Each number is 128 + 32 x the weight over its row's rms, rounded and kept within 0 to 255. Layers, rows and columns count from 0. Numbers have three digits each. The size before them is the row's rms in percent of the matrix's.

# layer 6 attention query, 512x512, rms 0.0421, rows 171-384, columns 320-383
102:132128130156139120122136090145152113116120149156110089143196165040096124131082086154061092175105139177098122113124124105185087144108098099152119128092159073151135175105155119120100218131119094
111:126062113100174120159115107097071150148110154127144079127107083152110141135156123109141075075048132094120154135136153124148132099068125099102104143130100101142147073116160102158111105094125132
099:202152130108081106078118201127131145119105128107078180203122134158148139124104123121139140126119073123101115104135101085118166121127126118143143143166114079116137174182125142083125124156112203
115:102173150170110118082120098163179108120172111167101160138163148134153156135110134146101132211115161149121114137117088132137100135155122129147142130129086125153110161123093135113155125166147138
103:122153179126092133098206162106129141094115098142140108137128168141146099150104087145071112151147162139125153127151155085142137124126127143141116114151197100105117123138134101139062101113172127
102:109082090095112175159088140127111158143170137129181086106124121193111134211124151110182085092090116111140165165140136113145140148137169155127118094098134097149159096072166120146070125087120164
102:118111109117114090157147131115088132164066178109072135055083100120129115142128115133141103131132094133160140100103167173187128100160164061081158078133148164107179097128197054125131094076102128
107:139123133129149137137135094129164124123164138079109179066096116129167055162091072108142098138059122129167137129153183144144105144124172164128142070083099152144116094096133107110093172083076134
103:090151127175112132111160158105146147080152139124181101158145171173107111075135142160134209124158159133126098151100095090094151139135089146077097171101189115168110140110074136114112165201160098
109:054110068077098119145051121118103114118124139108166092117160158133104151109139141196066120101118084117116123176105073065153113140076108101084129129114081174132126093141121092151190139100127148
103:133113116145138111107181101061164152134103103058139134166125113157110102163095120045166165145174145131132150169155136167088152132131115174140157110119112063180139148122152158077103153160087076
105:194137146142130140137127109152108120130114080195116177063116095062165115187165157076115136145090187077140133143150140201176096140159213144122164077150063128134173093116158114162098116088169055
114:126126102115158127125112138152164161099079121137157110130172134105099169109148055132156096138128090121118102171136089101120113124084079154152163131129135090150057107110058150147126123121141132
110:169151137142103084124138133128083138154113084136173146117102146078150153168180155113083095182121109110097107168161100161170091130136192159091157118113115109155127151159138091133112148102138097
110:123131143080125154139112119162160139154113158078068115144160120129158155079097089154163141130118094146156149107117123117115158129116093110132145154155182099099158121150154146157126103127148150
101:119143192118185145139159106183145131148114101125157167127072121097124126173150139133089144123145137156182093131114144180158111132142158103163135142168107162119112125138160135142137140083083059
098:073091159104131147146099108156126186135159064132107064158135089131120191076154116100160166140148107106128114142169091172111117110144150164085117162168055067161126160120134141112101174130089073
097:135125084136119079092159166086151100116106143129173118150134218177132156114165113155114128198152183163102112140118098081148122148186112169085082166051149065133091144148103103098121120144175207
100:129132105108092134150099177158119097106145140152122105098072158115080102154132187181141159144136165138140127102111122186132151181222159145095114138124135152149079083112116137135159092124145130
103:181192162133110108120097107134117088116133097150127094139152126112081108169094141148083161165133142108121130118135127126160139140145059081159148086130145141118131151158159175111162099167142138
110:153116087191128109144078156151140158128087083122145180142155142096140079117136043116103114091120171129076155145135109132142089132164115147087159144107132109164126085093101126130169120124163117
086:185060158127211209160152110123084162147127124096144139157105177110185080090081149099177142115134170118105155124086172036099199138133124187139131155140099113130081108090099104063109111109134098
091:131154142039110094171136132089142154099137134146110108094091089117165194090125154110136128154144166137127112120159171112137143154109122147081144167155143154147143111102133108175142101128147158
093:124072149153126157098158070109108121111071150137128142159095084087180119072148114103145127142127102116107129099055124083100103119104117205090082121158102099159135080089118118114141084169140143
090:161191099091078120168079137121146130170172136129117092103096126144102230162138193147093104203150114139174148136202119144159104135130106092115170122108130140102147162164122094102174160129123168
094:147126104087127132189102135134106154174165133180086056108057129171149182089154154106116122129127085164155082086176159149110113151150088115129194113070105203088172104205139115127156121184170160
096:144153082097098091160063126099156125150121145191077128087152115183105125151179150116134149160101099129171089146156105096080140132086067092100148152125172183103153108132127069156156148122141120
092:125127099125149069099169147144106159141092145112179114116126148136127076051121103152150144126121107098122153179059076111055138120123111139148126075131144152129120188104149166097148154137158098
102:096119077115125052123187117119132102081126150105145132075099109124087153192148119084127123132133143114137093138121185148177152097091108131132158091104111157120109156111082145112137186129158119
102:123052137139106056072153169115104154072119127180158117171155155136091108090111097151071138075111134162126140070058109067133146124114115099140087160089152131156074106119149152106099111147093087
097:150078159130088088140110156105069116174072085100163134173112152133196123116154124138104191121148115149122204096119087114145145152129124095154110176129140110128074133113155201081102057111123135
091:151171175169109186165115094179189120102113131096119157189093073136170144133106141155145139125115180127185157058106098119081121131142097096078065114151129108122079125105204143078111098162143121
097:100080127134155130085151108121156125105119090132237125166147088101122084135126125132140131120130102080131155141101184134104137166075156230135117136135094124138097135095074152131118132145169064
105:104153159092086174137139119134146169191103134139110104159135094164123098107092080118127195140138145142161055140105135176122134167121133122081137159099094069167098143152092122169097110124167173
092:161137154129150040062122135122098131115132109144146118149133143084140096164140106105111071172141114126135170129112092116178176137152134101086122183131119137178183106120066124132109083179148115
097:128140157104175218144139070178133171120080127087168185137110099099124141103061127165133160088190199155161167117143117149130165147166133127063116075158077105153126089124186074130151106135164140
096:171119175147077053151105083071134114130130089060105093196101105130160053125107194099144139135122102117102121107139138139073165134151141133094152167116116150166113131102097144112171113145162092
098:181055121152105113176098190119166125174116188181060043118074165115111108059171135142122091120147099150136098167115114142092135102122120131134080097106144132143099119116159176148128134089132133
096:123091102177147046062102130107141109142083130142158100089122112140122060159158125127084169148127149151058151117123176082121109115134139099122151156110133150155175085131098102152146142171157164
105:199122124121154122148143081090164108092052141127115125153096088112155108104111154117099158121180162108105163137100196126134156110141079096122078104132150115172166093158137132192144159103152078
107:114141157094139131140131105189119143122109097157098120094116121124106096124167081105159083109104124143118146119138109148101125120099132182093162149100079096130113090111131067138124117150130121
110:171195129162135161122130159122153099116173095085185135146132084192114200123105126137129134120176145126118170078152142113147114044156140192145088150177187162133095127152135170132121147173108142
103:151100100141087067132115169119110130137084148139127134133150107158144138136060139047147133139173105093164146133088116092130119139078126126090192139134118175147100180122139111134098178132148090
129:111061111132108103187130122139124116068131103160086097157075105119180207125100119075170107146095111038161153118164138120083109113148064127161118138118177073145123118168109126144158143134006153
108:128149144106114133153134035163134136150180135063154163147172083141164154115125166139155138120102137159068157120128154120205132101117119220151119152061116120095135046139162154111117096084143119
119:085136146086208187045130075154161065099124104088118077113184073105122196132175077096110188139155144134110129151204154143114107118103140142173114157129102123127136087095150146138139091124118129
112:095094111112200156078151106185106097125098123144080067002170075108127136109181107091154104118096111129141137161168126112130087150125129113152161095099126065125167096140155115096114138072102162
114:104106100124087130151135127121159104142134161210154091190059131151169137066129112086161073126147065086102148093093127122115229094141124164139099115099102140157118090149117137172114142133090140
108:137142109144161134136152143103152128081115202190153150099068084139193105108121119120138135118177120149124164088095149110155143128077089120156112104091135147087105123170153107115090132116130125
117:083129193136118167158152174110174151158159128167170142113118157148188102140208132134106190159157181139079121160075170121135100159108138160106124106132173099126094168177120103153185150134131187
102:109119091132141098162116124102179112107122144125099154163125080132135131107110178161102117134081129112087096153127139087115181119195134129146064126151143106160143130151143117135177123108097110
107:056112151132118138144104174112098175093136148165193125133104158155143192115121071090148123135116107109113121102136140159145090104163110160255137100151163187057076154093110100129168107118096175
105:097169164173118087141127165136133125133140118118151140166113120128124141130090138111149145127089182147148127125151105137154145133136162167177191114100133152103109113077176168127117079138111179
100:150158132117098110126066147098129158128118125170109054106140129161141128143143137116096152174086193170126133152180170185137156130163110093140152117097137125103139117109134055159154176111147125
093:077115108160129130122155113110145122110137119108149131180080080100127113123146104180115121069124099113173129105101117083133078139115161156119079105171082109178096158113115172132138075156184105
089:138146122162143152144127131156128115163130095111138132135202133207056081137163147099088173094071118124084141165068097131135162106111131161202124102151131150105134155095144136157095150099116081
092:120122152115114177149203126116156126131101084125080128144071131121206128087112100190179107126145063154162164084098105092116132158150173127060086126174089110158064086150097180119130088164129129
095:126133150113119156168169138094122134092083101109087102143032091071129163080109131179110119081174135138149142105120127187148090123191098147100120142179134134136131095163102187121163153145091123
095:126153115102112217172136136144134153160063127098093090113110152136154188048139162151154122111151112170180101155169121148161095134151100152135132113194093147138126125155121128083131100122137161
094:075101122147148133078107134101113137118173140171147140131108110129078162153130170123099129124121120110136079123154132138091125114107140178143152124129179151076159134099093157121156185118113118
094:127142133082096163183106157145099186141147105109079118123129129137180161094124186093120134128144105093165101166146028158100087142116106138111149109089099141123100152152081174129139151067143133
090:165110124125090057167049120110156138097161179180075130130154141138107154129146140079172155175109129161127119124143171122144119135112136135134149145109126145141132122157108093116152183139109145
093:135125149132129065119090091089161138095160113119113067134134159101110153171175134077105105192137109169097091135132202167094139070147189127108151132153144088127145131153121103138140148126088189
098:140098110153115033107100104069155103085093116128149132150124114116129125139121167148088178128118113115062141119094181103108177144100136194166092156099108089126141135050122131098138073195116072
109:086113115086061082131161236103088149158131116223164114108150185158116167090154174108095111195120052078134066179122095157160152150086174158114123136109169146087140111143113127193153128111131143
099:152165189115101043111130129143107105125120152098084072128112101124149112119139109117110157133178118141088139144126098174080169077140123168103122126155140109153109131096172144150106070168126124
104:117133137113119088121061098118160148117138141136119108112139107135125169158134154135108106129143090136118106148168228120107138130152201144159155122152117056150156126145106069120158189125097194
101:172144160147110193059170096107096107076095075150128145175149110164096155116127171145174182100119096110114196082109099140062166121131108205136065204105108116088142129128093129084092095153136029
104:100107126088119056105173135151106115128106153137133075098130131132144164095155117101089127148190080162102151170124146106145102141128141141117180124124143149150177087149085108188099182141119183
105:180076132120105052106118116154101173120051125111131117096168157099143130082110162137158167105130109083135107169127105130040135130140010098086142132091156123101143161099109103138129153114115113
109:072133116123131069124117105129125112142115117094093125102140098123110195170114169133072181119203171145181156203157125155098096133123129099106099093092179136098128122114129139162118147139111114
103:174141143236099095156124167089122169098112063112103137088118111126107096082154139156072182084162140182127164104090138045053153138117148132129119138175122136143142163170119119130144070175175131
098:126126102137096138098129129124195136109124138130142160185134119104113119051152212145104123146113110176146044156042092123115194156208120136141092115148109126078164090125079119155148108130127094
105:117136113119168082072059084091116116126151115136151147088184085127129099148149157129092156094138144118054150128113151130147156114081119155132098106125136177125140093117147126129110128130135157
111:104115075109179156084111111079097149126070110113161177115168046128152202085060157190139155063131092113108146093186081147145112128103073115162121088093163118117193106042154133130105143109119125
106:098168131110146115102113105121123098148154124117180101139134129161153140149081141062113160064160154177180169152085097088181135154100209154128133130082095152158091076101153157148068166177118130
107:078078109160146108120135188117131150091103164184156139094071074148114192099160060113159116116159114120099143124138113091060121117139106120181122119129162147064039123174113082115150082142047117
118:109126112146103184146147080169091193157138106120089124089110140139146064123078106143151110146077115089105144095166158111124157095152141127118154121149126130117154122083159085130137119089098210
104:183150118121127052124134142145106132125111122116141131117187142135167102149092098129106160123171203105146129129128147085162083172101101132141180143146143169119145161132089125144159156125190116
108:080104101111115127128123123107121175095103111108150119159140164079064133076135176120107110100086132090153151122094129153128140179152179125133169058106070120152102098066139097140142183163160113
109:168089102133062133130098114075113168101132152133158219112103106136137171114160146152159123089104122091123134067120074084119134096151090186210047133176170118078106198137111074129141125122139094
110:143146134119148127112137141082073156108102124099156155082177059144065173083109143149161150114121110073122139181134112131119126127158093100155137103138154168125110177102155114113130128130148084
103:134108170144113112112138122159158116109088117170122116101127119147180104186082103093110199176197140160119099102097128100117156106104122155113052166183103093142162127143117111131088141145121152
100:126131130099107160129124075090124086094157076075194128172134104100147110134113154107158132143133082140108162115121167162143138151138143160116133128118117196116153089141081187113076092108079110
111:113107136062153190133161181135142088109102128116105053148152181094112161119162124083150135147111094095150125154163126129040096211087132098112119078123110086169106168125117128100089098148106132
100:131095124090100108116108123089159124133064118063142127109129112162185121155115080091150140141127120155116103127139140088157134139137086096058149109153210156145069069149128169095143097094117113
084:094118117145142107123130140077088141128072103083179131116157089138166097123153126112121145169115115134149133130060184112074081163146096158087124133111105137115139084169140142124175101127150097
084:111112076104136094111136087082159120110054135100200132095118098193189097142119110143171116173118100119188170186104170147169147146147071119077176086079189150115153082121133081090126133078141115
084:105152084197156054115126118104188082156049070105152170075122092189110128182094132159124167084139120108090137166167142151151146140124148149154140109111157177126073131117138149162129107114144130
086:100110128105053137106120127175109160083213149187127146150148141205207113059094159131143119140101167129102112024102079147129158131161147115111099197121077153144152131200168103088093132154082201
093:133140128142125149118112088107120115086136125142155136160150109107127087108091102146119083128112175147063135042157127142146121105099158162095103207164099112130086137122140174104084120120083144
078:041151082125125127086144084109124157163104106128098149130148144145103166172171171140094113091113081133108139151215116150128128150099145166111131156112131160135063109100152170126145119060131102
095:150085135114108124139131146141166141116112154095137092111134141126102149073147164092175165188141143117164179193065177131094126116185072118150159040073101103156172128161114107135158137140135150
089:078127094112154048137070105102076132117079141087125056133162143160114133135131136129166155104093155080158163116118122168121130095165104072155129190081159157110134067158175125140160125116127154
089:088114114182144123137098098144136125132084128090126138161169115120083083122184149144110124138143175155155111106153138140081114150159090065145137154130092092117143111173124128124117122177140142
091:126137148170153117105126124136146106119179104132129161135123150135130080137132090147104128075143128148114110080163122153132112130082154131092130161152146108149095169099096129095090102177098117
080:125138142139145138110170098060097128132147123137161151146178102124116205140128110091124139120119099114154110152095184144155132158122111170167134140151177209103051108074127098063125086131152112
086:171118121191095134118123124170171089076110139087121169208123139139145056081106118125095152158135157110125131075157175143100157136087112122159129093099135074138117176128117115116126110155101129
102:173095119085165128142120129099153097118115153128159097130141142140120173125155142131137139166138121093148150206125169121154135130148090126171154123099134149094108130155115121103171157094119146
077:098139140064171112119206134101101112117101123115146101100135124125159133155106134111123132131133050119135091137094115118127178137101151148083133118119112139089120144099159144153104151097161133
074:142127131152127065132170147113124100107116109135127128120143126113122164139157117104175098089118105145152085180137104150158169133093134179087130128067141162066106138090139109106109153097137133
083:085076131126107146088079065166097097111132086134104156116124132154101125154144105106130086170146180121113182045145131127121112137134104061169099160156117057161179152160138104155140099160099205
077:116151191065152138177167088098128169181145094132111127133125123101159151188150138108147105107169106149152117114150136106151152171117145095119108167152094175064122130092103173146133137171108130
105:140104143093071113139167101083135110132165138106174113078192140078124130166096144070082177164143152162139171122115135153103137104096085114139129119081137116087120140088144140132132089088185140
074:140089115141101156163049112146101088146130161137097116110089094157132117066132159101117137151147179139147181082134171153111119107115116074137091178132104077142209072213084072161173099151141151
101:097135100119112106067114101093125051152143142141118158121131154112115149167114107177066129129120195141072154128092106186130150128162135148179113168133088156144053116166133150125173132155121131
091:095148123079132063142088093041137153094121130153130201197079123131133080158121134150118161122163106130139159113136122173126167160105127140063124182105127117084124138093142187103146149130067149
093:087150105131092107169168112110127142112108187129121112140102160062086095120154118164078148098122115218099103138127129162120165106119147052136129132155112142100084092077139140121121123166111082
100:143087164065122145150124122121093068171156144162075142130139129114159190129163141102114115101140156137088129111074106120152153151027169134166100148177115102079072170187155151144108125141161136
103:059189101077146112102123146101135113150119122116179174133107102170176163117163104126156116109147148145116108097208088116204124123157139063133114094097137196160108137140136127123094131113085094
097:146135093159110133091143092122114145171106131102125156147166111137072147089104148168125118109085149110155127135097176137156117132144165167160133143120116129154119105133150091109142121135140136
100:161175132103133146127162170154183182149121159144175159126114108158146142133102123126133136107160101128109100124135105136175161156173119121122150116125139178137089126149213139145049164132113167
101:098110137097141151112146106142164121136174123138102135089177127096202212123126073134164077112117161096090145125101110144167119100136157214137165196076092071156090147136138150102094143075137135
101:147161122086101255136165091185149116119155132153159090118125127118120215074126144135082107153102130097118123112082112132166104160180124151134136091149176123135093173132090128081125169099126143
086:103180146080130104145160152106111098136129153170173147103126119162104077152069123132150154087130083141112111051171106147124164142107136084099092112114175137049135148107145174158073157168097159
095:094167068148174118120154098146077069099150126116117115086151105117125132087114109096164108126106130060078132072100125133104136146167148150162094149163098128146093129193127133137109106165121131
101:090138125161129077097131107114108104124087056104118123108140138066117106149130107109091152179134132129137134096130105171089100133073150144052076237130134082166121164184123142151114170122146101
094:139081151128067170144110152156150087126177187155135117172130166088131166105219118118146062152102106156195113180089105117172142120100124065168151094144143134086169110133133110150161084135185200
096:131062199102125134124105119185101163133136149113177119130172119154193131142170103091171113170139145122137119126080117102134137105147123085040201171140114119084109119148135141077097113126125125
087:194085155109113149115122169168141108106164162126166126150120129122186129150179123104155112189147140125138156152053119072125112145166078107154165122122112149129150097143137094135136161143094152
092:136043109165137104099104132089136125128078141094168104123136115148184136147172140117125157176145149148246144190093148130175114138150078138099186133105151127101180059115099103133201108117138155
089:139155163110148202146108142152131146125125136152058191178115096127119129177120127133094130063119115137077067094163117085114114119070174116143099132212097103163110166110106192130092111137134077
085:091171087097144150089146113120163109165117112152116167117138139096122108180063131156112073107102094133133118141165101059117149133112113150076145093156190143190124119098106163101170137088090106
101:095101111184152108102117115144116100112083127086146100133137127129140132136121151105141115147121129097176164174068180094120132143176095149135170088116133084137119109144118090141173153101138111
085:161109114110098136139133116160095131106148149148136161144129158119126094055100138109109128139146137127092100066132132176117120134109139143090109171078106081184093149155115087154048159159111131
090:134122077170108145118085090152109123108103116084134133134133077103138118116113124144152143140114188111135154070114091123114123135150116099123155170137083097142158081135067137060110089129123147
094:104101151122107198190140101178109132167189135168129201110132111114125112086111120110084067139118137188086124035120065147121094136105165126128099146182094092127158135136110130097098142139136085
076:159126150102163091145139141110113137129075119126132109136139102152130201198162137120154150084130070122148116174163115129137157119061099171122168161134182148047084131072135153119179098091158119
098:134132142098117111118164161084124116133106119092134089084156162139150167175168125084130119149143102131153167189095156105148157165157098104177142060104167190097080108138144117135142143116145156
107:165089136124125136193178112131197115076173136169117158114111148125096165087110117178082122146127148165082106136135116125127156118104160152121124081128097113131063163157100119125121145133181094
073:083093101165123133097084113159106132130115113126131139146143089121091112099147134131103102135110155155096151081121106143097125118119140063167088094147107100185183133158109094185109150180100109
096:147127145122109197137089126082097115133090107160147144124139083157132155110115122103149107096139151123171161135096150142122164189134087108133145194096172118124126047126107125164133117102105134
096:231078136143129137185099156122137124169110142141149106131091145145117200161147130167143174115163112139195087167147141111191143134119090085131126144127164136061178128098146166141162106085178141
101:122140119186148107116104164169122121108132088123103130140161106177113137082145136135143111096107113134121083112099109169099108137096173155102141149098084097203135119146130134117115169144101109
098:203078116158129108151097151150117114201121140139123138103161114170109118123143137145156097137136128146131108114138102068166118148129125127136114159085146176092154152169099104127144124098157152
114:160135109135148169102156128183240114139158116131136170100164199140123114151168129162109163166152130138081151172107127116133101128102158169135147068113103116166114169132141112125145130112111141
130:106135137118142146138100153125141157079128116125096131113116096123102104130155118129128118100087111137125127077140121125113131108127178120101096163133099108138132103149114136140104111116111106
092:159127056183173110115111133107132137137179094100174168153092082172151114106098147136160078112109121141171147147173144133103161155124086156186164121107123122128144110086183107108097084127077197
097:156074108150120134140078144084073121152170172107093070028182118156123100104147129059095116124121128079163171095122169131118111095162059071138143140112132178126164156125119092149159112154178135
102:109104117090155121116122083079117213118089098159161132142139072113112135079110098091155087172127095129159134170121100079126129138090119067110154140151092089148109105138110094131143095089122144
103:136192139105078142178129127130093128104131162132146145155123073144107058089155151084115106100102094130141104088185172116125197145106150126086129057146141131097163078097110130125114100220078149
086:104060117113079083120114114042115143132120127113150154096149117112108010112169111149120131113138159113108187111137142140107139151076081139123101130111135190126096094132107143169106099162140131
087:246163141149125179172118146201129095159145130115067152110116132146143165111127161092188112168172140100123134136107139077151126126112139161116159098172159112187197132123126089162144102119168116
099:140169168144132080150129070094156148141089117147115188172107146123178085187132151151124098148155094160160085182162095116100185192038092135063155119174082053152191074086187122099098070097155110
095:136046099191101093132124108165126036126136116180121124138136137178146098125115141091155135114096129106090137102125104128073127137133065128178161156152114121137206149191104135126171108122158153
102:134122110142154121081154165077109087102132059128155131133127087120093164091129073110109098142079104093196119165100159114151141137139134121128097129133141105133089122107112114085109147125113110
099:118116140149127111143097138153143115160098097146143185146124146148100115147106153090076130144147135156196116178148105116136129145092132079092169120103143116097197120132099137162107075114180136
096:129117086149126146091107079138096088149136142207099164099171129141117109084131137089113121140175122102112123099134154136113146132140101212120129147095116154122130099176131126141085085111129173
095:060091137104094132084163130128113163118125147159184099116102146185169094140147145097084172160164164150101092063125121155083137172087108109148099193170109157129059158165189088121094139146158127
095:119142134164160084099148129110121159176101167115068087129146128140186138221082139097112101137162151126085098165087118124118108079132087125199166186134124135150091127150129155116188187086143136
094:125110115147162176140055095104086141157136162115169121153169162154156187124145192159127110106136152113150112143143139068152113085159127068135141139148191110121130089113113080112153168144152113
098:136070108130158151133102106083115106176116121108116123130182137160151155132138113141113171088056135155181141171151119092159089148063115132157090128100127100077100148171171119179145106092169143
088:073118123125125190063093134119131157135160110130106094135177108103168176103117117111122090088077149131125105119136099125100120092096077123186128191142170102144119110092103125098162171153137129
094:121111118179109158121159116116068153111148132117168107090185105120138167133109137187126134080137150136151126093156169106132152096102100185128159150130115161136128100121130124111141117081130111
093:184121132143151105077107086155127181118143153128110136120152111112170131162091167134183108113130149124126146145140191084112101114095104128126186125111124180117101157140130105146103125115116182
096:112123089130133128144111104054173184158124112057133110123110074140114178111075136168102133114082161140111135113091093089086190051135089157152108168126112154166161110113133089122176108095160150
101:141091124180094144144125134208124121094127142100194165141175099114139083131079172124134147139182052140142126110122116165141123185141164112136151098114166059198143054143110142106067120072125135
100:121094125154124140150114166168119175144130155143154139108119146172176142166113148068154130132156067156158093117124129127168163195145100095137136108143168077127103102110123148096104125151131116
096:155215134114172129100220114088137139066115109080134213114159117074134101147142113128155108152071120171081130160148128091086091108133132138136085070137126116140086146112163082123083122107180106
100:139124117111148107158078160109132164156085107166090125106143131170099171113166164127207111105088141061155157132159087123130108116133101153141108044096096131163127101122110107142128140097118065
107:106123141104102054137101137053132098139168106163143122133089163139071159096116106139044164154146185133149150125050108147115157140114084146098135162120156139099168125161148078145168143127130180
099:204123112175168180172102143123102065181078146185097085106114130177128135166224151160093125129088127107113151137105149185144128148133122082152095133072158123126193128186151164131163134103102100
096:143130107151131129125100117060128129082117108165144070173063137158102129056119127120187131109086138123088078142131097082131176125102142155135096179156132158116148098106079132152163100152111101
102:141104188151068097110167152115144139161123158171129122179076179227153147109160131132082106129135094125170065107093113169123141096146142103121147138120153125077160171155145119138145131114151147
112:201083176171140117097101118108170135064174117124155153198123114189126105157110139123179099101060097095142125158135156140131070112104140153138089106130125118110124123106117100136103100135178171
134:136123096111198191088142133167135095148114153074121137122157136093143133111140074134195110139156150121127134101190080052101128136147119127099156117144100086130097130129129104112114189195144119
104:162102137149086152154145109123107102125090105166122097204101087196163128129122124156088100166111113153113091092118133180148174108148125130192085114162171143093185115156172169106152136068068099
109:098153143136122168141133138175140047136230122157080183122165159094106128153154126059156152091100147100167103140115166146097101170118175188121144115055114079088142138135095086129123146170120102
122:138132136091153165141090146177142175129129105155116128136138124149155089121178121158160131125070127136155137093097100097121102157133154091103062107123115035094107149158113097096052164141186142
134:125150158168038059147161144102131132067167127108205107167148124120119107140059206158139116158145127169079127126122119122140152142109137092180110145163177148114142123130137207097089069159087080
110:147150106090133108164128098106124133177098125154038120162134161137112153099127116168088132155195131101130113102134076121128122122159130153101134120130109130103174139150131172207192113112107137
113:123141097095154094136126068046162131142101120114102134131113160175122185134184131214159168174127159142157166147095068178135157077181122147155132150144145138161136108130119163086140064072137133
124:117127071131106125122082167090132154148096128193145091136044143206122092085212124154179113112079133092117133132087101170125155095166178145131102144074138108128121121223142131118122160135143164
109:119121147142117128140122174140160101137105146147122113123119117138174133166155159145176129106093138104107134134079154107147093153132154154124050129129136096099084065198141134161088111175123171
124:181139149129186123174180119111111054173085101123086125130131141111114155159152210119156138096120149129066129126172178118105108128059142124093098130171155145074162130155116152169063123122135116
139:126113086141105196113127124144108191102110146088171062138087128110111095076096078109098115102191139169115143127141157106125130127129098088124174157133106128122080148161147092139178154121081164
109:130113167131143119128188126133133117098123167121192143116166150082113101117073129113151107130216188108080160080115128070132142179169152114083184119185156139075097150148053099178080203136102115
120:134127118157177100121171059093140126132095126021096139157169086079123207137125117146190150119142121171141169098181113124094127139150150100163141144164116185124171136091118152121132101150097086
113:125140111134133160087129133118141174124134093131176087127095080166162146117141129189144102146087124144172125130143079152149176083171171156204099140180165143102129110152161142142127145133158153
110:114146108136064135147136207143136135052220148163154075082106100155157030110072152143136077118108102139119105113124107127160142115156182142107115126157218111075122091140134138119102156158121112
113:113111133100222188159072142119118113150089101125079137110115118142086193123147113073157167122105094072145080144133114193141132170146131091148133090076071129106140131017115158104120131129128141
094:115126111088155047090188179069160139072119133101161088104131113095126100109092083120159141108138049092155111188093124182144081158015081157096121132124083081104102129111097175166121114092100149
089:110120149115124131130136122134135119125095099119118140097190150089157110176088084119151123174102142093107101104174117142172153067146124162114188173133124140147110124040179109121105135163093120
086:081092104143138088073101105108114219133126088164099145119137107108152138125132112160097081115091119132137064133106155139074117081128158125155137171159149121142115155124129138161151217095117156
098:120126180086090110107136085149115142093123071116124103156080123157132125108134062094125155110179097090100102097047089147044193118126112117106128094099118135134145121007130139115115124101122173
092:114136177124143130092077107095169125104129158164169121164161088134092086133095126153070102132068131156129111167168152150167126091122169162133145200152152151093073179111147120141174157182117131
083:073107083115070160129116140076157142176162108073147174157151110105082109107069150128044171071148147144138173129111105106097138134138102156158064160123154182144098153092138178135181125143137130
089:111133145101157152130092129160177140108158081147138124118133102120143087117140132121102153141100129110089094108132069136091160144175141095162096140142082131170153169054188182156078166127178131
097:120147179052095129110167136114108131121124140145109127105088112144143176125113093108187124146129143150092125149115092105207118099089129134086151153111202138082111142114075168122138120116127164
088:120103129124080139135100144118112111155168146172099074086052126139166193162141060117105086111150145129171203141182127118155150107120127135090151162106175129082137120182113126158152145124118157
098:125109125151144167113164131172135171124088187116139118131168124138203112152100174130144089151175088141089145097130132099148127119153144086138151110166101088154086132102110156094089161118144109
101:140083146123141078132124118130121065092133125170108093130094107158096128127156142113141103116076136105169093076127123162129139154088120172144126109125185123078122150131094107132117055138080146
097:107147149167143115147144121115112163095190119090116144133109101131121111144117135129114116112144162170091178133177151126102092111111132070169114103121098060119084113112133133124087149189123129
114:150107144137126121113148101142129106071132159165159130147133141176128051089169116158114142110080133143123106087110145116137133144074170111131082054160143068118152183110105064115085093144147118
104:128118098116119068110149116105112106132132121130151138141092120168078118116145112141138139107163135118130134147072125185140178124146103170081164215138139202111147182140037169141198099126139090
110:108166172133111121077071112143173197081112118103152128178129122095106154093133120176121105121123161175096124126088121123079094103107077088102110192171074143128108090174120127127153137133146159
099:118152111152181128136177131169151105094155155125093159065186144039137137156174143104148153140122100133134132129166161088134093143127151141125154052137069053120099136117184105121049107166145111
102:126143099117142132113124104159148109152133123165094180094172133124180124134132104108035111193160091132134136137051124122106130119164088076170109138142157080134121145166110180169199178146140152
117:186099155145144097097103081134160103109122125120152112140094118155150062111120106205113137103137159153128164096119145118145118084136135126116155127157171135116174101186098082140145156093169102
122:078172143088118059130185137098134134150128101158045127126104146125097126167166189130076207177140129127143094168102131190096164123149126143146138133101147187124149156122151173145192110127112141
106:092113100096111123122182127079125064099124115120165112082152100155110175128084116086145183136167135152140128124185110146151192133129159140174166136136123148141135134061131116092112062106104125
117:149102136140081083097140099125137120089133166145149156099173173118154150117109065155125121168108143149113156204122153127136103100149066084128140150134172115129128136165158147090125124124189084
108:161092115176107065115079092218122140131120153167149113163167124058141062137177114172104140129142166217087112135118176116130105152131074155105097130146109113205200079147128108135103094131183091
115:189161130150154135173142060139138049125138109093108148120191139095126215155128110065156173161083154141116163193146180136103102108106086095140144111090120178119145112077123122093069127136132083
116:113082150091092146114066114099119205136100146177130113142065127120094048156138133151145203131155154109107108155131181141106131131124130165096111116123092133126120132156132098161158155068184175
132:104156105053114132158127183144125116106210147091120123096126152140080098161106154153138128133131108078162127142132065146128104168089133116092160112082146121130142137048089163076102105119102124
117:125064174235168214147108139152114103160157090109151105123092096130132141131101151063122124100093109109096104107160162210118136137119176159204136117136116103083137140107152115134145157134061143
112:138176061127127173106135132140137114137137083194117175112135160172158103130148087157100126176078131107167154118125052131118164181165098108129089140097129088088161145173133176093123218133165117
115:171128152112130125121163082130115118132108162099152181138185147079151181072079071158108092180206171178110142098130114088114133140170126114145181150157113146136085142159100105150147131121126128
107:107103137070129152106150123092124147103162125110126124097121141141101189144121137124123101174111089140159080144127064104091163165129170127153086160150147098099138140112114148140158130052125194
104:166091145155102127124166144165109114097134117157147124137167100083146076144120116088124093128091101174137131163147162046135125110104104092094127130148123075099146120131122082109094127125141086
117:112088174086135052193134110107150119094103126108145140147105148128112110130199158137147167128144158144115119122105102116105174119128115116096156151132114117144143128142091116087110102092139115
112:121097152151104056131104138087116185129069101143114110136158110140136113168101149143153187134113135137151129121128168147152127115113097112131112136160108161192160163053147133121121090062166106
105:135139108180140136147143104122113105065109085149127159158168158101109122133105199140067200142050170087241142074073112175186113134148102065052075110120103145127105104144138171155145174153105065